Each number is 500 + 25 x the weight over the matrix's rms, rounded and kept within 0 to 999. Layers, rows and columns count from 0. Numbers have three digits each.

# up: layer 3 MLP up, 1280x320, rms 0.137, rows 80-122, columns 160-319
# down: layer 3 MLP down (transposed), 1280x320, rms 0.0702, rows 80-121, columns 160-319
up80:520543475486495500511497522490469444542487498533557457490471531511468523504479457463497489552503525493508510484488508536488464468462453493526530534502530493520480534509528504510542497543499476492535462544521512467548517531523524442456479494468493500460550463497481496492503485528509455516516516531481518498492548518470510475514493462516478477490548471472484504476525498515522494517504497482558474464485471533548485469522496489528500480491522531495529463512490564477511501505524513
down80:452473502481461519544503513501511540499494540439477575504501484546497477476493516555527542501477482536494481488490467527491553523540545552519507506527531519523491509527474503531473526424514524545485519505489483478484532508473533503508486539513488492491497485544458449508515497528454539484474504488499478498471548522540522523463503501523501506587459495474520526493518524481504443520518478495505508463510530496482502502484451473504515474481456506477518502495449449499456481519489448
up81:496507518514527451526517519547490503512499536492540535506555456536502520494485494473511450536484482541463457514496507503474458528445478470506524459499462505479466509507522494505504485491474474515505467509448528463481479517491519445520471531506515516498526485508483487482519482520550466440527482492472484462460481498490496550554534441499508525505472538521510481478493476485490505495538509512480499509475502502498523512510525448476520494486518546502498510515465496518485486530517510
down81:498496478521517475490533481524486499499541525478510534513518482513519511498489480503496523525486468500467487497497501534504462523496532484485536507513482523481504465540483494485504470465539539454533500498469534470534528477469531489513493488463528441501475511476503466505476500509498508483500549508501454517461511494497511507511494494484465560508535478521531487515533473524533539494524496466502472457509486460485497518533474536521462506483468498485484472484523445514486484512499534
up82:486558505493510479503540494508520526483488506535530527532467464461452488531480481505520502520514483532501487516492535471486488513485560504460543488501531505476487500505499488521504497509513515494480506527543531498495516509501486534510515463489513490499519501520451513494489502493542502530537495475533502522498482533487464522505470518553458556495531489517473510527492511472534496539485495486485499514497448511477456522463530464517500470452468437511485511458492504514513516529495472
down82:452465538450522484549513487509513548475522503491483494500504480485493486513473515484504437509527494504478525502503495558476485467439490488540493490514514520472509515529556520540531523535470471517529496512511521508467462516503524468536480523523498486496439504554515474512453517510494506501527503526518487437489529585480442460501500458497497488509538552486472509486530486473537495513494526466504519525491514461471538516467501475559504477509558512508484531496497528515475491566508495
up83:516525519467500458579464532523512534518499503478472479492516499507488462532479497515511472517524485463484516485473438473493534505502494511548495526518517441549515510478474430496448483485494479496485525514506486473502510471475538466501488516509495536464475500477543518452507476467487484484529498504498543505508480496481502499478491481486526497489509469446535522507484505471467496471522468516485552467494513527476524526504522514541566476516440460463500506542484489543496448523507475
down83:474510500516468466568476525485502520481488515486523426505515478499503488472493493500505592537502460517501481517484549451477478515485506474516469560530511452469541517497502488503528493500480477460491533469469493477512515498479500539477497506501498473482538463499466524471516519505497470491478556472520507524524477523504528502523467467507548527505537494492493535526540507503512486473488508511511497504520512535499464540519509507524492493512478503424485527492481478497545476523490514
up84:490529536479511476515485488511498484507467396515451481499497501496529476473503526494515499413486497493486527502459491518511498457503496489518517491492489508509480494486488510498503499464507501457519481558463494552478493455474543485467477478514485530470484526466494461495459521540476448493495479546524501454513486517481494504443524500549500506506467488505479505490517464498511528498484489486517495505515486491481479486503456520510461530555503520491485496524490515530523502482499500
down84:487488474509494536521474447531493501480507521469483467494470477487459520541531529469518534529494546504482512496494498445540528520540503482443485455425530493468530507472477488502543531491514507523465511487491498490495559526511484484515526513479517498482482477473484491495449508532495469498529531481502501510547458484513463448480498460510521480538492526524528554533458508507453514494533473484499491536511565492508502472469498452441491531555536527518511502521521509468485465475479504
up85:493497503502503520469554500484496522488518466486494525473557486470513511544486562523539466490478487486490496494494487496476515470498497488525535471489497484527533504524504488535524509460516492524525505496513471466479506499499518478503514532469524525526455517491460514496486499489499497487504503504471471500473476518540516544524489541503517485516553533486512462513515476464497505481497445477509483511505502462555480462539563523437505534492514505496467453461537447482505515510499493
down85:476540524488480483460573478509509478516453463552485484506532492488526494518483508561504510515505491513512514520540513461537519502516414550508497485459488518493538495473527488533496492504489529450521489496514491521509485491517441469511495517470504520527492501561499525544563488478499502499491449499510502442464506491517501474512537515512494555572522491501501472515501457483439529525504464494513514495503511508544521504480533516423502487538494536491572502502471496518523498466463465
up86:546519495529520503499515468473515430500556492472497472502470495526514483515496474527490508536573526544506477519481482491489522532483484516494493517467482472502511419513521546489459501478511504460482510547512490506504499478495478459467487530528487461500457505455485529486471506476565442514527518519546473474555504505536470502494545496474504540525517497497491473459502478494545483482531488492460509519467519477468503523488449439508529494543490482504465491521491503502501469524510512
down86:510540508510500505490506501526508479514519526524498511516494515487496490522503498481486499517478476503511496494495444482523482519523497510490487493499482526529508478510506471499525503497523496484489489475472481470487519488473532544508505496491476527513535487497524498508489522504528499511511558514499495494500487559520528527499515467521471489468488530525478506491490531480508473505524479476495476482484506481492500531517521488535518526495511480518489498483495498476550523474488475
up87:494512524495523494485506456503527488505503525466474512502529534507488456498484519455515509491522517511492485479518513514490492494518520497488496504525509465514488477525493514472532498469508535509489518510489527491527488537487529476509484507521475509505460487490532465488470517488498498503502454515497462482504523489463492518501484498513492468473491524509513470494490512499505495468498494534502540523492476496508506500528504468456550522508531504508517498472525523511517500484521475
down87:488487487512495504491502479502493500519503500491491503485490489497498482499482482478487476499499506485517506494507506489503493484469487490494503494492509492519504507475518498501514512507501515512486485503484503511513500501502511486511501489484491518493501511493496489484500491505513499498493496507510493506520485493518510506495507502499485502500501516513513502506513488494511505497518493470502487496483518506505495514488514518515500494481489521492494498506530483507501507519484507
up88:520483495467530485514498528477514482469489492489482478493500485483481495507513519507498510513513514473507544483488514531491489487510508521515498488481526482532539481497509533516452497484480521473472525489498534550493533461508512453483497528498502489476485509503508459462488520497478506487502526529476519503507509531471509504534503514544516473487499525501464475512509499522482538482485525474497520482531500480517537548499495468521460500470514520492505534458535503533511501484518525
down88:523471501506523463508484502531494471490493489565503504520535497479496507559529465492492452520479541487481500471477464532539456470503510518501501510519476490510566518516491513480536527460518469567515516522493478553529485482499542549520513478500475469515519503512487463512501530479472520518507534503509533484502497523482485474506538506462505492476464468484462552505486518496446502481495503496463484538475514460493524540477471498509493486527504527468521492490517502484553521476513461
up89:476475505488516475482545466511507495499517516539476496514528479550554530520527534524494469528508522481497460504503462489534513481493525524534472524521480510538493485518502481439513518525559510533536467443507507471516531537462517509498517462442499490466461507485543498469469481502509521489474486512486509491487498544536496521502454495478507463487507492510481497500504491492505548555516504496517526508449503491444506502485539551456463545514481529498518505460501489467532527498464475
down89:465523516498501502519506484514526543585504507483495520474497526509483516530497506508526559521463548475470501477479481539532471491471506447499445516486517519497515500540539467444523462516538539459533497510433495465504496523513476517489550528483515502503522529522475487451519494473503485457474460479524544529547448479466451492508531493446570526492473511538456517470461490496504474462452530479517512492511517508443453515498483482521490525462572491525476591498536525518483477477490494
up90:494486508469508506495491482478436490465524501494487475511521516480535497475501513480442529536511533502466488536500476529477482502488485500481531532512508474526452515495510510483517503516519535511503497475536485480516529513459455488526503486522507485484482479525512502458426500485472551530536478508491479493490522502504503483529444497499441473502482467513497502492571482503515550452493482486492530522540492470465547508537518502520516445518523525532498526497466512485466530471497527
down90:493512490461504538525507537470447529476505505501509492482468502449466515497527541480488508518498506520511500453512492513494498514470494528528531544470510495503489520505508511470498542483508529535464512491499519526468521470484503525492538481535468454555482472460457490480473500495504476480479496502484490513446507517491517478508486495485482471518480496495512518477507478499499551503525475481519540466534512497520529515497525505460464504506515498485449510497466509481534494526557508
up91:540517504481527478526498529485537494468521522478468481485461480493493483509520545513484466514530540470512494458514515491480493480487506532515486459469518503526515540494493514498462489505505514523467482509492489529458491511503481489522508493505465502483502505467501499547514524473466528491538505481528518511440517522510486486529489516509491493502549499490487499480519516489466514457508479486524483492479508474452509505472505475517505527522482505523485479505495509482479502505509484
down91:528483483538497471515506520470550537491485499476452503514482507534504491536511514522490507508541528477531515475494540491526483506545512515487506465555512499491471478458438507507454483492527536523524518483517478469480512479498487488512491499537504509545490487496471511537538482493422469488526533502573482477478515536480482518460501485541476505477523494550464507527467523475526479476540475490544498469484506464455509478457448511502500464470536543477511505474511517496523491511520459
up92:489494477522469417530493573499536496483506508461503472512539500535526487507497496469487505509462454538502485497448488525453484529499528486509483519541494510471494519543497464484511469475537506463510514465523517502519489545509499513507508473512494509528479510439519507541543555510527538518510502523517494476500547499516488495509510522491509465517468487506511486475480500525529494466474525451473548476470474501471507507496524464500512462518515482492537507452505522503547528516506448
down92:521474514511478485511506498482504519520516529516469522505507488499512534517501500518486505481501517508501504503508503507491475495494490498505506514463509503515499499511498494508508500498482513506505501494491502504480506489501484494473489492497518493513494489515506475535494489486542483514492514523488506509508528513502514504495484508525521517489483488518489487501523490505476514510533499499504485519502498512498487499505477516510516486511502493484503494516484499513489492505496514
up93:489518469528549481508490519490488529513511523482497477491495488446524506477472457460511523537498466506486494482520513510486523489489447512513522469456489522528516505506482488520452537525518501459485519491479527526496488497482521489489517504494467477517520510503507485512492500505499493503480491477481500485492548472506542515451478492518507501507527522543498498502522493521484488490521494509506492547457539487498504516524517437560499462462471524501489490490503503556446483500464526
down93:537488521500523483523485516489509473520475516482472533530535522506473458482468450524495511506521520509516505480499501453520506542503506485477486495472507496464461478500514473501490533551508518501516476532480495490495518506467517495463487517493505495487510518500474526472510472481482497530495505513507535528501514490506514501484511480483519494514512499494535508496509493469517498496489504465494472500528484488517505517514510456517490522469524474487492489509545496500540480445507491
up94:492529521525517514449492452490451476513491498506471510424492507499508520485495503459481489513486503474493469473513481496500547510498473499499531523494540462495468531460502503509530517535484494526510504489521491497477496456480499511537493491511458510474445474518475473452485531522481465453491545487464489485488514480513508483501517487504483507520519526496486464513530516492458502497505544467455495564507475452491499567469534559511474537467501475468516501520516501536498512514421487
down94:510505483519462529468523514480513444496511476526487479530466484500461514496506509503477577485546472511524479523487507477476495515542527564491491523505507489478524504517497497511476505517497538484488501528521487450483497493483444502487494503536523461501418460516517503526555520540506487493481506432486489503536468487465478485520504468485527486516490477496528525536505472505452491532520526479520451497494481498519444518520501503511523481494527498513503529546565475491507486500503528
up95:480533492488479497520493528478511502469479479505481511456479523467496472508514505497512486510463513501480500516519483511489545492523525530463500525458476493480439502503535525498499520449483554474501532526509477524481509503512519474451437491489503533537481483463529516506496517500517457490493488517514543485485529487516462480467472466475495442471484494518518459475472511503524489499496509529486506510530544501486513539482504489500467498495512465517513495499487514452525505546521488
down95:497494508494502494489504486500507495487493500505492494514477501486500512498504511496497516505508503499498518501516508507504503496505488516491490479486497516476493497484506504493504500506497501500498513489494506487512494499486512511504500505490503482490511505501517511488501507493490503506489509512511513506513514505495494494490504502500502502492498496499513496499519505498492497500491500508490502499499505518494484491520517505500494504493493495511510492502501498495504510506495482
up96:536525473468544474535521555514456550484514504489496508530509444488458501466540517492529491498513499461475461519463499479511506513497486461482503472486483496519483477505470489522485474482544463520513537531503550564520480505505525443504484530486559517479490509516511503495447504498522528473465501510514538478485456482484495455489455513500523510484489528521487504501499505491504486526503503537498501493503500485475483487531515507520523515546483512498525491513496514476472531505522500
down96:511521499499482492486480514426461495482509513545504528496514472456501451465515509465515490489514536548529522486491494522520501486486491523515483513490508428502534466490480499512511535487488480496521540507487542492500494475467597476525548453514485481465474499520529506560492505470494499494477479484499516486501516480525530487509505513505504478518498450510476500534529518497470467519512490495516520503508529501494542499514546569557512432484504541480520472509520501504459502517479525
up97:564504468522499487504544480521462495471525492446487454478499479474509468576505542499506522466496500464513511492519543522496483508507517494455520488438494543518464489491512484494490505503490522519519495469509512500469544486464519454507512469474514526530497482471518510535510461471483518488528503497533512485543521512506493500485484517498507529508504510468412493504501539501432538491501515489486470548503495467541508505409509502553496498497460507469556541493506489438532514503479511
down97:520496469506489527506497504499545508524493507479533495525478494525502487478510503486487506503494449479531492523509468489511484523533537491521492477484484496533475501517482518509495493526532508500527485456510527505514490472469500533496494520508516506521482486508510477521518508522517502518511500499510520499482486485452487514501487525456509491486472466490494511521537488452496502494471542510521523484512479517490447474482506490503496514506514492477488517552510520455471483536496534
up98:580510515501499495492467529496521508482495515498464512483445487473532557510496511512516484480489490469506508454488511478467481508494489536489505521520497498510486509460435507500529514542515571488462488499455507519456439499525546508454488491475478471492495467505468501521481497507487521493480531481512502502522495480460478497517468532521541487492486448540482510528449516510507517489498483564512510476519465495499513502489500500482532501509479461517538489516500519499445484533498479
down98:515544498531484477518486532502500519490508468524507482464488493525594497502482489491499459501520514464501515504524532501510506480526501505475528467521514504539474481470505515521504446547541482464513509508463490493532502448492536524499528430518428460539461504539508474469507493484473516489534552480526453524501519521463482511501490569529504519530468462500443476527467510484502522492476504486477496482492520524508512525539493472506500506478513488489503506524548451444513447505477501
up99:508485478504484482518523482505488483469513524482450493432479549528540495504553524486512492519476504479469484538495521483535503543473533465503479537469531534454479464513452499496528549450481514535519450497505489462474483487492553486507511517513478521505518508497498528476513518526509448515487484505526471501467483492502506472499509489490498509498558521526519484420495523508518533524521518508514540442440524493478518521543536514490520495504504529486502518501502527488527505506475526
down99:491529485463492504495510511517519492476481519496502487488491524468512483517516489490481490490486514548468506523517510494488464535499507499495514491462467493483484463520451487513524489483488500534485509505509515481511503529500531494519519504522509502512502477501475486509482491493515535522512508498515529463460491539529521500526509521504500512473515463543527500504505513506468496520474499506508482485473501482497455508515498507500495519489495495484478498494529489513512515508465527
up100:454474456483520488489484497482515466468414450531509505512507488465488528494475504503507435522490476503459489471504486505467486511496519475484515540471551523546530534478521519503492497525487489539485497446493523482515497519501508520502455526528509545515510522490534464446528476481538512495514487499513455524514490520538472519494485500536504534527454493482468507466562490504497537471426528510494528455474516482499520536494458499492542454479530492546487550531454554473456493500492490
down100:520546492454482464477485548544532486551444450534540452573517487488518541488557563527445481502483536533493496532480462530526507515477455495490505478501517501535563519443514513504544536496509473469434505472461549486524507502476469577433509514556497490554467480501500475502524473518505500482492458494510499516460485567459448529480501467515466507545489496469531531512509474499475495503472526477492527476473541463503510516571450471513494475503557458555483537471509531558443507537525450
up101:499540467455503487472505518509508443528535482468484491492474491514484469521516511475502508498525475451508520512550443480508497487498498532513537537486479511558501500467497494490483518490539511515514509521494461521523471435501547491514508514506472554509537472549513513515495479561484494503460537500496532503508520469545478486532505483488506502439539538512504511456522510490448537526505447511519477512499497502473504455506481524514499478513511493488494492515483496530507500468499512
down101:513506476509482466500489468468507520498505507491485536489504514486521515475503502508456506511492514444500481542492491512484488494488471516531461499534469531563509481499490525508500493530540488486461480509484525527518509527492511495523454503501524456525503476462494551518516472553518555486494488515476520528486494495496498527484491547498491529479522499499528501524480491532491499517523501449508484503492506497497462521488520484461444512508520498490519526499536517512547480534451509
up102:511473518486530535460503521532516519497520511510469493480520492462514490511549507457527465536515528508528530496496468512447489512493517544481498510477489510550519499467494505463491493489437519504516508466530468491530516491526498458479494428534524476556441497508509496501553494515546521498488507504485493459520513487456507467482506500517498496474501525530466506507513541495517490518485482521424487495483522477484514512489496507507460496485426470512548537529482503522482490533522484
down102:488513518530513489521514502496494461506495481507483492473502491473500508466499520466522464519519465509530495507513496495508512522505490558506486490483499521485473514512506482471487528526463481498489516511507491529475507523516465539535497461432494465511499481527515485498498470504482510499492483481501489499503479496520521474506463494509514499491507516540538514492534520492453473533507517486507529469529490493523501486515496497498524505503490505498490476456523484510535525484478503
up103:512502483543534502493457481493495507508467489497514534497470488466531509566473507464527464497464535467462477473550492473468510478506508528492547551474525483508523519508497488467471487496521506529527501449554503444463540521553480531520515520524514494506470512500493495497475537512489500514519497516478511488514482506541508518438507475476473536535547467500485507525493466516470503479474467499508481489485521518513504505514440507479452480469506514501493463520456504489503490504504508
down103:501508465490494482518504518478505494491523466508506501558495502483531552504555496492527525511505486499485523497502535485541505457558495488521512442460522467571503479500443524482499492493484481531496502494518494477512476446460534531456537546546517545494524506515454494473472498500479495552499476473497508528486485597544459513509493464509493496467515526498524489523494476472507459462499486494525517484494523495513487563489445493562502482493514481516476498510490494513501474541514459
up104:524535478483512507500474469474499544501448502502503501471506471513532454488511526498493473520504482499491469481563559510495481486513522475481525493514491465488532478472488518537503454501510516536476461468527492544538508508487464507485480496501525532470506540515534511540528512478494462491533500485465475515540532501450487462501518545507512551480513483499492433511494552495517432494518479466498483512440459493481517537538509502487472557477515529513557460496510466524460520511482560
down104:497515513496477486466495454518501499506460536474503552456518535544531504539558484505473546513515531531493541454498512540499547494533499482508455501471519494482481471484528492529499465513516536456483497495504503489518485521466477531499507448495523469510466558486525512523515467472501511522509473502445492473547481477498477473494539513476526526470470543494544470524529526479509475486495494439507486514527490497489512474512495475490490490523500473465495460482486458502508490478496502
up105:484525448477515510456520518494523533502509483471504528463480534541483483530491504543539490520532498505491531470498507516505512540490511482549484502518481515504514520531513469469501509476527477507490518523504479495510493494474470481545514510518512527474499520494491514486500511521540515478462508506485513515515502492560486449477518478482542456438470490510467486560494471475516517508541495489501495475506531477451468519500494520519523489497510507532523493511524456555474509485519480
down105:508500481486495462504469499503530519488507532523503486524519535513498497484496509501493499494519533493501483486511472517504491504501499495495505503498525521489482507501481483490506490518524486463504515496490532478489493499499501497487490491495496482491506504521485487491504526506487517478498517498511506510512507523493506487500552477510492475481453503509497498504491499500497474506492520524497482483534489505512490489508490522469488487513524522482515508515476511490479499490473484
up106:519469494486535502457512552505513481505495531500487440459482507539483506475489512476511511512492464487491503507530509515469515512508488476501441543508530502534536532516539513510478530496526503508519460526572520474522507534494532539482501492555508529487460548463472558486454500491511531492471505529519498475453521517536476465487505521448527495472502494503535514474491484516464495504468496510517512514474511473521479496523490486511532494498490524470520478556481485454501576500487518
down106:487527495474487527515501490466491522526525546495500520514497504504515492511495500486451539487464490462494525533525500497501501472530512490512499547514511463499482492487477493538517553488529482505504477509513517485486463450501508502453515492490500491523516530543476520493533519498514492507467518506501460496505517526517519507548498468483503497479499499502505514502512500480493515539486470488499492533477493510511471524482464485511522476471474462498533499528499516504490497502514506
up107:487504489471502542478552474504519546498449525461527427481460548514479518556484480477516520489482515539461477495467541534527478532501501485510490498483510477486482540481456512530463464492514496469498497550487501486459490517466470475488535534492540469492505486483528510501530570511468507479485486521448524514490541523514540501476480476510530450508490463496524533504499461505529489496440480513484482506478507529498536486506467487511524482474487537459518472533527505477493514487545462
down107:483509471509521558446556445459474539489486502531502515453479484507490495513503549475517532507506483526524530525519512491489484517494522463505471551485493493477527501499511457507485491504481481468528524477448555523428511533515511456489471493471530513510506540479461501544501440518474518485505438461456523492502487471496516505508490526512488491521505465476495510501484483498536484462473497489573485467505524491532527449536504525495509520489498529455480483535512486526533527499537481
up108:527530554505528470496534538504507516517487482486526488512512466511475503459527533470499496554484486479520516512535528502475492501509515498491485487456485494473521507509520461526548521557493498558513481438472508493500491527516454477504460491496508514502458529486496503509470526470537475471506527511512540525452471487469437487471519491514526485474533513473485483499497506482485509529523468509539483522522422471481533492541527518500483521524471465509520514550484507487523489498480489
down108:521502499501508505525521505471467522517504462510474503478499500503527505494516538503508487507479484440506503507500493505497527479475489528509482493495524497512494491499526525530484487504489509503501516498518502491530491487510506547532532515501507528489499511506496514500505498478480478483513484497491493482476502499522467507527514514520510517506507497499479487521491491491513468519507504537458472486499498476512525524488505507517509485508492482492500484496510495486508490507487508
up109:518508490481465500497548482549519525490567514453547527483475523510485458516463493459531525516494478525509481482436490506543515508477449522470504521526506491496493482504466504529446507516541460485524483516449470490486460465512534456460533526473468492467470505491489531475514472504506546476484480516457467476501504505545510488497481463520520508503554468512517537458502520530503481491498472465517453511520552513463498484490508530515499520498538507501507470485520511490509519513480463
down109:471506478491522521525526480515490490530499549491525540482443515509462493474547519459517509509480540491507456551468468482488540531506484497484519523508494516470503474476497561479516506484496565510527498500536472476524572542487547473484463515494445487461478457487494528537460555465512534495471478499504492519492485500548522505490459517521509509494505503508488498524475510530466449484530486470510466522523505499483519422536515514508480461489492471470484537514499524474513505504546472
up110:509516510496469495467501528544419524464515478461523527460482464499486499497482537504503500504466479531524446525533509495521516503508495516489474545514524494511497474534494476514521544476503502506456514470473508519451449466472506441491504533526528499469524537506483466496478488512499509471513516457460546554514492540499505517549523491534479479461501460512500504506533505517551515538548524493505494497474450500473498529509524525462505537524514497512451457488505515508453475482473485
down110:507486501478489506479464463512512457466540511485496485507526459502517485489467543516520570506514534536490504557506464505505533499505518497482503500504491519503515510502480516507497513493489500480487454524529526496515464483466468465497486538502470524522463509503519504501516498515521492466546522481486515512494483542513513496527535501482498489491494503488502475517493534523559492498558514535524468489498523476488511474494498501519523463533491497460486474490517508509473485468517464
up111:501493504508484517533542498477531480484517482473500483550470495521517516520519505456518529498458468469519535472510474509561499511499536506462465523536489495526423535480488504444471491508491487511528482501496513546519492494530506527467530597536507531500458494478477521530530504477476535468517481491510518516509504547486529511524503486484471492499479476523478486445486513507533472520507500447453434504544487505466467508531467508525502499473531482492504473502448473458545533485496502
down111:510497504505534506488501533519502494482516512505539473499502517477516476484504532499476484484481495527545496496507506480525513520492519513503504524486501487509495511474482483494497471489514500507512488539498491464481537480503492508482461484520476519478503474534493539487494500479510535529513518508510539485490501518511521502469515474504501512481507494495510473485488512496519470471499529500518486522519471536515481488536477500490500481498516525498493526478508518479504495460525492
up112:537469548455476477515498501536523501485515521519490508468476498525518514527524492454469522501530500483466493483472482555476519515494520500502510503494491486524514543535509518514512502496506508492505485474508520455516505501515497469482505491484508546508500526526504534502477507518533472489490483512487518495468507522493510497518479525524490504544518502497471502457536506516497506529469541471529477491500455493488488504504509496483515501503522479526462489510468541496514496518509550
down112:506506530495472496503509495474516481498508503494482493496493522491497500488479509474494508492492493484505524486501484499515498467522512501516500460524489476487537505512539497525525542509491505498522516460517519491520472498499529527504536536519496492502499459476482510520489498512504508529475521492478527482504485495509470492503486486489487509480510453500479499509494486500483522481512459532509508521457463529521503497478494502531497485491523518478527511489503512515486494507523529
up113:504487503481462492479498516518497530507509515483503443505479541508525510518484470564480460483496538529480524523482496458463472499502541494520509527493503497493484495563496502508500533509516484487548473494482517458479512462491480437508488505508526468487568540526477524446511500525544502458470478473468505440479479521497542522524486483538530507479510537522490493450482502550497540471504540493463460498469474515523506513502512517476481492494500491509493435471503512525499482506521551
down113:516487480469504521511523484476508503516505511493522511492494507493516505537500460490504505506507488523510472454515470446521456500493537523489504512519484488458516486560497488522522498480491504463508494492490497508521519478491503474518445474499487514516492487485482501466481510497532536506514512475473487490456504522468529491536510506472513501506521515531505475506476525515524495489550545468487458526478479480482496536505499496550500492477533491492491466492508492523464465474517524
up114:497499528497474476490468495502436536472524510491466482431497535475507503483479491481522495518493476488466512506519497451537492457504527492491512502544520506472538521487499546469519496470500480524499520475543532495486483534506508530526550526550481500517502487486488505492472471485509493497504486484508519522508544530481535493493494495499468524516480488482481518481523496496453473518497494515503506535520485516498521501472534518510549492523466487467513538468493484535491478486534519
down114:529501468513532480562474526542487488528520473496506500470564513548534530498494489500540508455526529506501498479500511451468504527506459510476474505524495502465470502466532522499500501492514485530534484529478543492459532523453497467511501475467489491500492493522490480507516515492473509501514498507463522492506542502437492529426489474496468525519514560537503515511496444473518460434510477544491493513496495532576521516541528464501478537492494509513463502526511520479551476509530462
up115:533525464507529505564459526525504469474516520508510522509459498507437450518495453477526522538471539515498514501504461473487462500511485502512515490472496512529490522537511497500452460472489497477484473517503535448499531481516485504464521513557544514497518507497496467509496490468535502479477492491507500482500511496504504503495492479512527536563462473479444492494485533513490509462477488482501511484508518528528500514548525503489477507490536492491484486495506531503494511512534515
down115:485501504499538500493512538492467459476546488471481496466509526503468489471502511485492521480485569482518474484521495502503496476487487515530486477462525517510526477506516483485536523495501489492525522524484495524487473520491503489536491485485498484501441480494472527492501522515519488505509477500481501461496513534490514486521521495484473457502510486514511487486503492512517513511469474481508491476499481510482518485498469482502503513503485521502509466492500522510502520539513489
up116:495470483513501501456512491502492489475458504483485505494509501456526535529486510476523519524487511489486483474512490481525510511556521511457509452513489466502540460501511512508507498484585526459468472491512578489496482518516511501501504464521486495472490513477474491506564555485534522475560514523568525483492570481527519511508498509501502504564510510474467496522513486494510489518486537539473508522493457514530489523500508542501479478473505515503517503479525532493492519521499447
down116:480455492481507527448482469514485485487499589541518519512552523518467551499525500533472461501460502467509494515542482514541496501499482497483462488503510482517520504510535500494445454481538518477501476491506518465493444488511455502484500489546524459466507485535417532455456621515447536528491554456497486502476538465507485457493530526560422498512495522489523513449444456496495538522488511510510506528502489512494472545473499536522506470482489565504468481477514502543518517519513489
up117:476466477486512459485501487483502548502491509498509532525500514524532483512516478499484497465493476475494508477529505490498500489466487493523565513507466430546475477463488523482515479501501469498464494456510489504495488533506476550520437482433519498507487452478521498553510512458501514485431497466477452495501501512481521528513482529516449510456458476480492533541505487550502481508466470478472492500510485499473491517478483489495472477529478493512522505502479521466454528479507486
down117:488483523507513462497509494541498531496524526466504511525498513480486485466515447516511488512504487489485479503505508522456517502491528518503522483478504500519474501504486499503522499547516527483509476494494484457511496498514494519492473506498539512464529483514471479500495533495521479500485479502481507533569443491514517510505560480527476494516488504516504495499450476484499453482513441543523532455520502478459514527501520498562534539524470508477479512482525488477512502475486524
up118:484475502497529496467508540498514524515490458495507511535503459500515537476519503518472512500496491497497520479500491489488498488489472504500514481480463508529437489513480536505527521484496518467501526482482506500504465503481478518511495515502521474519503554476492538523483529525487471473500479515510494473524490467511503482539521596492493518486469514486535501518482514494486497492535496475523509526495480487457502541475492465468515484436471514482524501473494511495506516499482457
down118:472473531525478510444511540485522524477470466511498524473490450508535512475522528540509483549548515476496540471516453518509489530528499496480495500531515531467483486465485513484503504463544507489534505497531490513531435443513513489484526517511513494481461544506497487497457499489560493508518471499490491479538506497470498489505523502440461496503482449571495525492459472516495562449520504454457484509517506470477498508458483476529486486495502494494463522471482486486480470479495461
up119:504507546519561485498527446522530505479485517503496527509477490482472489448486510538472456481508495492521507478463531500485526504511508534537527467489460509515494535449482501482453492492487498517508489480471514465505466524499495499495502500474526498496524527560480473518459451499555497477524496485481441477511481511540559529530471516516486493535470501499486483487497521487492523506513489516543493550530484497496509480504482499492536449568498495502503491508486548493484482542513490
down119:466440529482506444516497518466537537488515487540522467489476502492529509487543560562503533462451441519507501465451534523515561518505473502473503519478511504535479507471522529491528562514492451485518507549447528482521484468515510496527482480511541520509498492549546469481462457435475513501506497475477518543503457518524552523471464441469520505485486512512483455539504466502548506491507544486468504475537509490472501481442514526474493480520513530511503459466529578504441501515439510
up120:465492529516475517511536532464510526483521490446495462540543483531531487485484541478565500465479508498513487518513491463475523472545480506470516491573484472471465454467511547498521474471491476503507513528497490556498485498538486535545479508463485438541506525530507447466447512540520482520549499526497509522478538508475447500538481493460524536486453545477511507451502501494504505508459483492518467504441502510488575494505498486485492487518530523493457511510482488497520489483480507
down120:528499495498544521524511485464451515508521477511472482518491505499527496488523513516488503507517509490529522486488488512475499518498499485507494516528513476470510465473512451492509500513455511479478514520461534552505497521520503517518493468503522507498498517492496498496529543521510499478496487494509552490509505502461513494474458522484542498541487472530519501515497486518501523507490512515521481472484526536545498480468503490497495482497477472491447515501447451520503519505519521
up121:511493517515516513501528559512523522470474471508466507505489477443466504464505534527518495481508468500472514491548512474506468467497530511510514481487491544507499507509517474492487517455474503498526496519505468504489529485498506515492493464489513478461517516499515490505466544511509465536532509488461481520537515547534518534520526478560513529450528520501492501482468507496511479500540513504508470473479513449471456517503531480514482517487498511495443499540529546493498494454522489
down121:501567477474481449486477514523511507469578536536487497484527465530519503499525478500498494470524463505468491480497507498485510495499550498523499498522504507491507514512479518463609504489509496477460463490512511509473498498493487520519554481488500550489487500499495499492496518544501497490509502498487533461528490536490504521455521506462540531508527479523494506522457476518503492489486494482507467535493503519554513527522488516494466467502466510479505485515563484490494515490510508
up122:494501475443513512499508476489521539456501439494476455519545511478529484460546496442532497496493471472481528504528495492475463530507533495496515509509505460461533513531502496493476507496531487491492448524502491473496497464505545490561508482491503503499497500532458490487482514482492493496435525454479474480479499556471539474428430500527529523484487524509511492526519497504526518489494495478463497493489524529527517503497520517511545459520507504523464492509457502474501465464511524